config.toml
n_layer = 14
d_model = 64
n_head = 3
n_kv_head = 3
activation = "squared_relu"
norm_place = "pre"
init_std_qkv = 0.0861
init_std_up = 0.0861
lr_mult_o = 1.03
schedule = "wsd"
decay_shape = "linear"
final_lr_fraction = 0.05
train_tokens = 99580000
Each number is 128 + 24 x the weight over its row's rms, rounded and kept within 0 to 255. Layers, rows and columns count from 0. Numbers have three digits each. The size before them is the row's rms in percent of the matrix's.

# up: layer 2 MLP up, 256x64, rms 0.257, rows 242-255, columns 0-63
# down: layer 2 MLP down (transposed), 256x64, rms 0.122, rows 242-255, columns 0-63
up242 104:175108163127139105121089156140167149134148123129125126123112126140151103129144106129129132100179125127130166059142132151064138149157141166127122101128108139126155112108100131139193133125129122
down242 101:087161152140094130122145087141102120107118073135148137116141143124109134141110133117105100138133166135151100155126122119197124118091109104135152173134136105134120140141175087101093150101140153
up243 115:124159145129087131193135139084110180142107099100145124143108171133157115126128146162100085111134135145141101118136114121136167125146145128129076100097130130169155131125143159098151142126113114
down243 118:151106129126153146102102087182159107140173134180104117123126141131156114098116118121167135148123115130106137124135147116135104127107114150117147175180118146100079131155096091176134128133119135
up244 111:144137080098120116135135130127094082092131097112113130152118143107117100117119121109136111139125080106126134130141106125162139142121143128114140111178104126115125083097121125117111177173204099
down244 106:137152160145092171150155133125130169159135129131125117143138120150148154147130127088113100109159154137120121123128139156113136087137145149173134118100160132138133158136119142150165061095074161
up245 106:125097094104144120161166165137112132135156131097135143138122117130075096114132134095112087119110088141133120109095116152130107128114108132115114089155147057118117095127114121091175119097121150
down245 103:140143144149126116102132133118101151116131164122149118108124101107179139149121127173164166123145120106149130141187081118098147097121123115128127137120123176122148136149119164157169160180164126
up246 100:085137128121130137117125068129161134130114114089090152119111128158146168120098093121094148156152161163115106125088137120074155138121149124145153107129083160149144135159101093126114142117125128
down246 096:158138094105129117150132159125110146143136157114184105105139165111142102121156137149138105127129096108194102117125155128176110148155097152152101133079151136128126112115169136151136164101124132
up247 107:130172130158150175135061128122138142128139128100106104155147126154124139122069121106110131143156114153102142131081145134170149145128153101155101108138143128113139125117113110115117144200129120
down247 109:105096156091128100136195114122115110111126120163126159089125106092139129130167111147152132128095128105158129119163133127095110111134092144110164140139101157170117141140146147118159129066130138
up248 101:096104101120091122166131115142175130087133105167111134114142122136116144151140102150102101100146117154135127135113108101142181170128173101148137126132161151126134141132101141069086156131150121
down248 096:171117181127140101098129130124089113163144139124132128165128139097183123138086133079163145164132138108107136132154143138117112086112142146127118104142107145129108130149191102159162127117123125
up249 093:185134084146120113108111146109169112130140143125143097174139133163148106145109135108130107102164099151128150136165113120111129134129107101127154126159102065097189121135151157144116143133136126
down249 098:099109169123111136145166164152111154086135134149142167066127148115145130148120149138114157142133188121119112127118140141137144151142153167147111131098164175123079107120135122129101165114125135
up250 105:117109141119169159156106133145109103139093132173114117136136104095098126082117107151127144155123138132132128083153123071153097158132098124121099156131175144116112131099088149131118126168097153
down250 099:126126123127139109142147127133155146116157131116117159096153126130122108104130180135108141115086132138135120115106144169079127167112128090119132135116118117073173116156210116140167105139142138
up251 096:123155133173125117141127152132114123113112112120113148145140165120107115124132161119105107110150107113134146160155115118134091056160120109150119138150113122111100111140096217154116126125132175
down251 095:136117122086136131084104121107145169163128128144113129116150099140097158094134147145153113139140111156147140091115116174149141199130124106132097103152147122137126156151174093122125181128117124
up252 105:167116130093093123101132114127142183142165108155101124139101134128128101093129148128132160117152087105112141126119179138115094120077120127101146161162143116094112125129142176119151093121141161
down252 106:074139137144163140142120135101111081100120162109162110127139134114126151137127137121119091133112156165185127123121097104163159113166151121136117106091131123197141141129114094143104159132137119
up253 118:153095135136126129120127111120147157096122132193161089155101151095143151103145121116128151116155090136158094100125114114120147112131168176112126082102107132122113130112190110151131151115140114
down253 122:097150084087123149108148123146087135136150110106134186114148110178125106139098131101110138107110130121138140139130154133135131128110100055139114151136160159079113118134079123135151117129148132
up254 094:168086106131141123154088117106109138120151141142144139127126110077128117122152135109136095087163148125142055125098146141135117079110101168124122178156112105095137157126141142113114117124114140
down254 097:082153135126134134093163145143138137120107126099110125120127140179109132128094156115133147146090084100137154156123132121130106121159173060115127096103183140115124117143111115128128167159154120
up255 083:125153105097133100100171122149111116117098120102109113153144161145123163129177146161107120114111130079107146112086157109110132134151127099169099088130083123098127114125121159167125137100159124
down255 086:095125133127126117145152129095107149125135152081126080132150142123141126151160109190113155165130179121114113142094158118128090132118126086102113068130128115129119130144165146149154133120157164